{"d_model": 192, "n_head": 6, "head_dim": 32, "norm_place": "pre", "init": "orth", "lr": 0.0067, "beta1": 0.95, "beta2": 0.99, "warmup_steps": 120, "decay_fraction": 1.0}
Each number is 500 + 40 x the weight over its row's rms, rounded and kept within 0 to 999. Layers, rows and columns count from 0. Numbers have three digits each. The size before them is the row's rms in percent of the matrix's.

# layer 5 MLP up, 768x192, rms 0.164, rows 623-666, columns 144-191
100:501437519466518531520499521559544503530504497466501498487490537480458493494477499446484434482494539508531497441483492465531508488533523528500463
091:542530508498486552552494524437463443429523544544549496484509518463536486493464480526532487539520475542471466485493503519499487505428542406569462
108:434502535440461520565554468444522468520470478503510463430536446491515521396503457519475507553483517501512602443479469502488474485531435540451495
093:508450471563446550494512455519543589515436476563505503432489434475498514449499539457480457523539467479488543483458520496526528485494485535489480
105:457534569545468514498539511503523480504479564538397417526493510487505449503446470450510481463443507519566479545502463528471482517497570458528508
096:568546495475477594498472426437482495521520527538516502537523508583440512470494502520565514525531520524432470469503486510488535469509439460473512
096:504499436487520517498551494517480471550460498451415453530526467441522452513426442547534515500468435473479467506475502431441490427510490496498399
103:532522475548476469442517527514511478459487481477514470500491494474469506511468502456471495478505473452504453546474502544537503497535462498532483
104:463480431536527499502453579503449474457577445510501512479423579497527503514468486504460425482503513497534505458617445543488464545546497446485428
102:447478551517547454442515517565554521464444544457515495439574487460516499517538503557486467513511410431488499487469535547527499540430420568470460
104:500356517470447448441533599503523472495512561549525478459487520483500480441478496515477536513497456511446508508500532559466472476461478494517543
096:505503436430555448471533506465480430529472533501518540431387465429474556469506570448515516499475509493506443580510527493462488470484506527531530
101:518561488483515454493462549549529477504491455547549543460500476505526541530484532490569507488522526428490585473493506566449524524498523567483430
097:474477538501512563503536537483505498476459573473518521517537502587489459490575509468514509575508559460516506541528574562507468454504487490544464
098:470440463518525585533511583489527491425494523438517481572580477546563551529542465496403500497554505481467509506522475455509438526522488401497423
100:533529525513538466455478436552563534473435463568453481515514456433529515562511536508498499499491539489450496511465498514583439458479511496535483
102:472515502421487481578487490504502569515594494514543444545477496523562477531536462520488474526499502442430473514527491453485541561519549539467533
094:477540461506556459451483462365600507478464470419422468485511595449469519489532515420556522425470464542475464471452503479523463501512554519456453
096:497577499471547556518491499514405460455572463572501516510502537485512444518486491468497509492511547521540591514584502512523432465521579416572519
097:490471583501452524491510422519511473466549528432500472515482517511474530554529467427523468558525470538534488532513438510463526577504546426499523
088:527499506534520496449474425521510494497567446448464533449493600546456569526544497436496375449502519509479556498530452527502473508483514565459469
103:528472526466520544548511537414535507522475514484527575572524506531496482529572487474491492519459517486490466481508491447449524519506505481454493
097:514552474465522458514502559477441564471478498529519495501469539452528485492478531519482516531516529464512508400526487474474504529466468492494501
098:544503478544455525476477514471413483467593504508437473544566548497466557468575521525542458524486472503447511504472467485500576539562437486466463
105:455524478443492493493531518476499504526513519443483642481506570427590480507443493502449463521491433550468541561477462520462469495493450480534446
098:536454449485516492571500499609506478456473457444535419477448492460545518503407428456488488470547493480525515511513455457495467476443485501538488
102:475512447500489503408448558503459583485510500471537534446468438539475462514489504534533472513487492498509463584473483553524419493495513480472530
103:506471495484493392515472481443501469451506531507503531451501496533505482442505552420571457457510503457528588494467494483618512509489542462521532
097:487555514460549533552494495505479545493509550590491415478505514527433505474473459477510461569485504521519456559514525536538497476448552458544471
102:546532534491525503546503510510551528450551512471365482561505496546448550429508488465474548472385478537430577581494504484522528529526525534430538
096:409567549509477576480537465498511508585495567515471492531480473509431463511474522465468531506516492481540500523567502565531575511543529538442568
099:515434531497503531497495422522491501545439533434581452474573501550503449489456477454551434539536521504433488499567528513541578479503464461485486
102:443479505472503517414518480483447492485501433461450423482559524456477384580550519403472503501520535498511550526489535554515478484494480580542525
094:521457520506532495539440549593475546508527481491502538493507466551403539562479495445536507493481554547458510505515559517521548452414489448583479
089:473621414484531455477414449523578543549535503499487439497460556451424543552492507592509468536481507550503453532495543568570531518507511528499569
109:557484487422465440501503503440521481481486477464501477533534469450503432546586523474502494430508469401560514492487509413605476508510492508396521
106:536456480559470486577516476575453509536500446458511485534541509520532502462525471547537493491517470484547431486460512466497485511442491532547469
090:525479450513514557560514526474487510472480538551475518414499500509491499503575552536484498535422514521456569435509491444545488475533549513517461
099:476528504526518496472566517414547403492590457446498544472498450550508506511476485514480521499508572449432525474454500444569529511529539517521511
096:487523491479544476518490475537534471521476522551481469535504448474476551523515530487606508473507541455543554506464495441503545475561522545501447
105:541546552524513481521432481506524550508488480495572479416426433542490494514480463476552494556495532477526524511529488427534537478467506474506521
100:473490535475519516477519527558449495549495524497439452595436489478525545523397510541547560541466565538586510479459515547463481524478449487565503
100:527497526481483538475510514494577432478499479494458480520537510552512465483492523455551487430469482517487401461500546451497506522494480516589485
096:494521493476455473446438565550506417462506501516539477475559559501508456495445460447524497495476525422525491538520458517523525487529489413546496
# layer 5 MLP down (transposed), 768x192, rms 0.146, rows 623-666, columns 144-191
102:495449542508485490510505556534546411555472532465448506464586480424517355486428591481495476509533544524482424474508447476594451499554561523498542
097:475583529487531521542623548467461517459454548499543455481488482541452537471585553470551483573513437542466472457493461537432417518464520499568555
105:540539551491489503543498435459435476542458495515460523418491549524496561506430469460471513526530528555505479534480477495482449529553436527504503
092:526500499462519533514442473504547408558529544493528546524507506539525468439404560459471476452464487512499471501448552481522557429482499479446514
105:553478494607487506519555476534456500501440534459421456521470522427442510541481536508565532569498456458502456515489484479499438497459511487480510
094:490425539471494507512469495469474507529507452508502491494561577477425544492545550541430566514513483478465541553519516548509471513518481445473504
102:471502440464555425525496481507539458490430522550453545543489522482520506555476464530489552561427496535525496534519478513517430509483410470516515
100:503439521416498436466470490472450474538484504495543461523532536536555613493479547450521465500545514450499470538546508514510555475542495525530455
102:453436497530481522498499462488512514517452556556480465447462546470599589454494548479449479576498523463573546449487526482538456536520491523543511
096:450463490537590460474471517507483486526509527528476581459502469549497560558538525529501537531493487479515488506477486504550468475514458494494457
103:555481496477515488480451477526503496542390448534510579495495563478516526516439514484480488479504427465527553497522460436526510576521451497444535
094:486529572480483520515515548505401442565503545420495442523543494497466518461539473554483478475459508541451493494546449502541486449506517479509514
099:496425530522552515550548507513441477496542457520519446514464598495529510500613540466580466549546501489483517477546490481531475556465578566489501
096:479471494501551507506413499465520538546521578500494496510565562462487492497472462490462505496482497491507422538421453542573549532495495530484498
096:476476459506552462512470473464484538495521541509461478587525505482541510551518524449533455520415537510500459478568482495522492525514491508418466
105:481476434484470452475557483505560594450531495529478563536494542430537489456511543586505470528541526524546443534490532469545478458458530489410445
103:472460464513441454438491529486428511527478521455455543506432579460487516537437461425544565418465473552494541573494476490619514503544526482469532
090:540463446483506532515497483417504501525459468539434535520489552534494526514516541474500522458434450483527485503510462568558508529483485559472473
095:491519506451424470530538465568470555477478394475470518511518354471419578506491535491473492409474497439493467493522555494532501484496516540536457
100:561551547557494456535496445535514491560504550543550530516469467469577487559505470505460469565581445569530511509454491566514535515485520470526517
094:524470545557482481554475525491429540507496463485524556457483556430521462491508540467503530401482515568483516512454459503560483488476530502415512
108:484467484457504523577447530509529484504563488547441564480533453522542437459518496523477583453487493504463498546428474531496537497533527554419497
097:459570524511471464475505518495531410553467495534514535467497473484527515511484482476517506578531540504575428495475449496419599514500470517511441
096:612511514564530467599487531501463490424513495502480447491498511457571444523501564507451502501499504397512512442475539488594508537474487463494460
098:516480488472526537568483519506427502514515495559543535526464444466453460454468468481482452463464518491474490473436506519543464528550455449479458
097:468478429472480539494552422550544485527500528520558494500512485535488452567472522507526522472504536580459520450573439488564541460481496564445472
107:487515559521520525524471510441566424534503501445510490533474505551515454568505542513536472476554506460557536524474486539527574521538451527410461
096:529514470438524511458489427512545564505554523524460496522487462596568448418494462526455503522501463501431407466500463520471498379494532501493459
099:522581469470514494504526526459568489590493491509490579481457504506432437550482515481492481452504491521508516424494553493503479422519502444520531
100:520533511524494456537545465567486511478548528489465513494442530508480576502398431569427533468445473512527517528486533521514440521529485546461508
099:487441555536582597520472475472459484493489522540402472585511465476459508573531559481439511478589518501517493489503538541485533546491554528446515
099:484559503540464549487533457502427538514536491480481483390501514468523550462572520541446507462508463509486584506495474454432565537535430516503529
103:497501489460503547508519510489537604496539547456500504511528567527463546540531541576534544463526493477524447436512458472471499503625440489523468
098:441511525472489520473533503548475532554427461435479389496515519495517497513564483392531507474445539466490500511506510414457515435532498463532522
091:509530522482432502569532640510491496497490478527525511540498548574514460449471443490451535595506490515494514445444572450463506470470492533466477
103:477541432500441425556426499521508422506468495531499487453491393450517539397537494548446547474508480475507557492519483526538544503480473513476462
104:504450453508512536490478443570551508495508444490507476499495580477495455521486473506546527498591440512540534443535582528477473524539499427439480
097:469488437522464504503571508450467482475497539520465468473446497466570482456519541427455477512499479479500592548548491526500479497471545581486544
098:485486479583443471471397495561477534493492509498471539414546491460492511492496469538544460539579432497505523493521580458498533491467514441464517
098:515500545512528518585452565500512477511462524497487491532502480398528508452533583527531466531505484573479603537507490534534576525545445553452471
103:515539455505529515434461531522530520505454575493509467554528481591505515523463525528546567497510486536495494463464404512527457498470585502493519
101:501471502459517475485495517470470478497429469469455542518575500497511500510478490425499554547414519530534471579502520511567509558451471521507498
099:546530477555481607522517478496519493564506532448436530510581549479486519534525456519498507510534451413569456485490528479520531507482479497516492
100:486473470486474420482501556472475493451440486457518499447492558445499489442482519526536495407537564506529565512490535432544505540480500515574487
# layer 5 MLP gate, 768x192, rms 0.172, rows 624-667, columns 144-191
098:535542565456503555474463533501533480429489532594494465485532545538452460495557501468520501497438567519546579494436494404523481510453448461505536
108:511487488505507481540481443436445547512476472541533533483489464511603471443541517546532546436496515503434497401473533419524422551483498566495528
094:519486431495551473522543459433493563463511553484518490504512491501452482554510490603540562502601573516523467533477453510462523538513469516491505
104:534523484518542568489548467528544500524534445527517453475501421531513471513439505456475521458549502509461519565460500516599465473474455532506531
102:477483424529566449523508535525473514544477537502518426481503485510501529533539510461426483500496475519513516498486551447504515465476485542511566
088:507456492591478514541570478490435516567517459428524506522509472439475412517447477523497500516557471512512510456490474506472470468518497560484452
108:595528467558464381467561441502438483494518425460455486468528504482489434461511514530509507458524560495526539476439528511469468564497435497420450
100:458494389505514484504513515465556481454474525492448506501538518490480483502527517471488472525470509568559500440533554464470507426474509513444511
090:519577539462572477466454496433529477549537472486521514506498534534509504518518501475506498495484505482552519505510494481537560515546504458468491
101:545489474542519507515503544554530536461532487465485495516481536608463495490483503505445433533549489588525451495539531502520513519503468542548499
098:537556497512513500465483486447531451527514501533479532493517475514503566424457513489512539536529518533571535510577561556498519483481451557535473
102:520530469520500463550499514497448447484448549505519533483483472497437522421580495505476498472523537534525417525526485463457577497495462483544447
095:525530479520532503518434499398480477523535588465539619496520511553478449395514442525492570523543506492532505476488457509573538494529487519553490
099:575501518495547554492487568482554617503500515557556509498471531516557481507565488514512476494560491549481479485502567566634577517516494485466524
094:472531427533593454544493509593518453533572529473509509462487518571546480467496522474440522482532530472528498537542451506549531436486517486529568
101:462508511552484549511577528526473435502458523472441464480485441523549505471490488527464550502523477498553546537489500602485548488429384529466491
096:551448534438492491497505493547459498467490511509484463509530489549529545562394521536483502542564532472456520534534462513462471488430502504463488
099:493547518435450574548470464567496514598513574447537557523461508538556510499560528460481542542453472554523561523461502538513534491442467515483558
101:533553435456515476544517484475505490507488548498536398510508514450467421439553479597478400499463477457456535550525489539479532467520507519441548
091:557498474481499458477550471476469397530495456494478507502577431496480485494534545543456522577514499459519498452485522536533535552531434503435455
102:447494532565444487514504417506524504501468493496492511494500575521451486486472464514531496514484475529474494512406520459515480596579452604517438
104:473520389519519501469571504522460428438464543430541497517460542437473464537537468507433475499468513459505483490488470484532546433517584462564539
094:547478522517522485491546496411471534476546538481509561560599506479477559515510451541533537473503524462509518511515500443527451508501459516509457
101:468466546455482459459512473492511537438499494548541467443473471512477520548549443472501598494528526489499492437523554483487477543492562581558412
099:513527528495417493437511514448508485523476503510523504479538495464511455467507537452413509490534439514501428455484445406493488451496506470470446
095:444454489533506455505480471487515537516499555539459566487397506437557530458486446524437545566502552444543501517509524530544489471477525491531540
107:505499514443525446515565544417511472452517480544516543455504511474410455435496503509467446526496431549543563457514534520554547492438490482498565
103:504416492474520551498465495550468454424436529572563518433450517529497467537486492528472494514463482474483430501473411499520465450475492500507452
100:486512468568458457463510496492507566519495419568530441461511471458469508537586563556446455506492478502524424405413455520495455465441555452533543
100:439546485430516482408480504556501494564546450505517527521447537442447508483480501407535477495558540511495531516482426547444484510473586481466451
099:536507494527495456443521478485484411475508503469517537521477472463505495512521555476462564509468471576510399510528561471548473587519449523533529
101:439516498552568540568470541507519441443519540444487517472438489519490515463421566514552506553550497580561505492519516538551438531443496465381512
100:506576477553561483542457560473470486494529449549489509515433478569537526407517512438465475487514520538505579532506474475462449513451472543556521
095:555450436497558514499503482508538470478576441535526502511516497506551463531466519487491516523474484490489498482538415414517489479456435482449434
103:586460526458590545516523461504528541529528467486529504492525505496514486551472578547471444489481428449523547446511465443522471491480522448501447
104:387552537502506445513506477543440438496462491479521492580526413561546462555513534463549502528473530425491452475466508474520477481463440524453558
092:564430436525549509529568550500519578568440523485509484459469481422430456490574490485407553529556479506508539475471501493511536515510456483540540
098:567579504460480542508550475463460450492491498514458397505532429448499496567525438493493480459494503486559514529513459518528515495468534511541425
094:465542495532566514462486507442502527517510545492572534428539496508503536487532529489461529509486508535523485447519455502486500430537467479489635
099:544536490487528509502454447527551480562445473502451505441516500501492437455478501477510482476524434505565457501551525547419494540555430552499470
099:510501499436612471506386554478487504540494554544535560533500461471387433393509445450510586527549515469502507460545454518501478450451491508534470
104:475522472484450551499510456609456517579507453561547556501600524535532535424496534578464521543522498454548533490523454552588563469475548473508556
094:532495490527548511584529511538517518573492417472499548555493489453451552483418520474468524525530450472518439478480415449530489458566508503502529
102:468470558479469570484570527521492491492485524421522518496479484507496469544470408448492467583471532462516512428528523587501519478498432516570499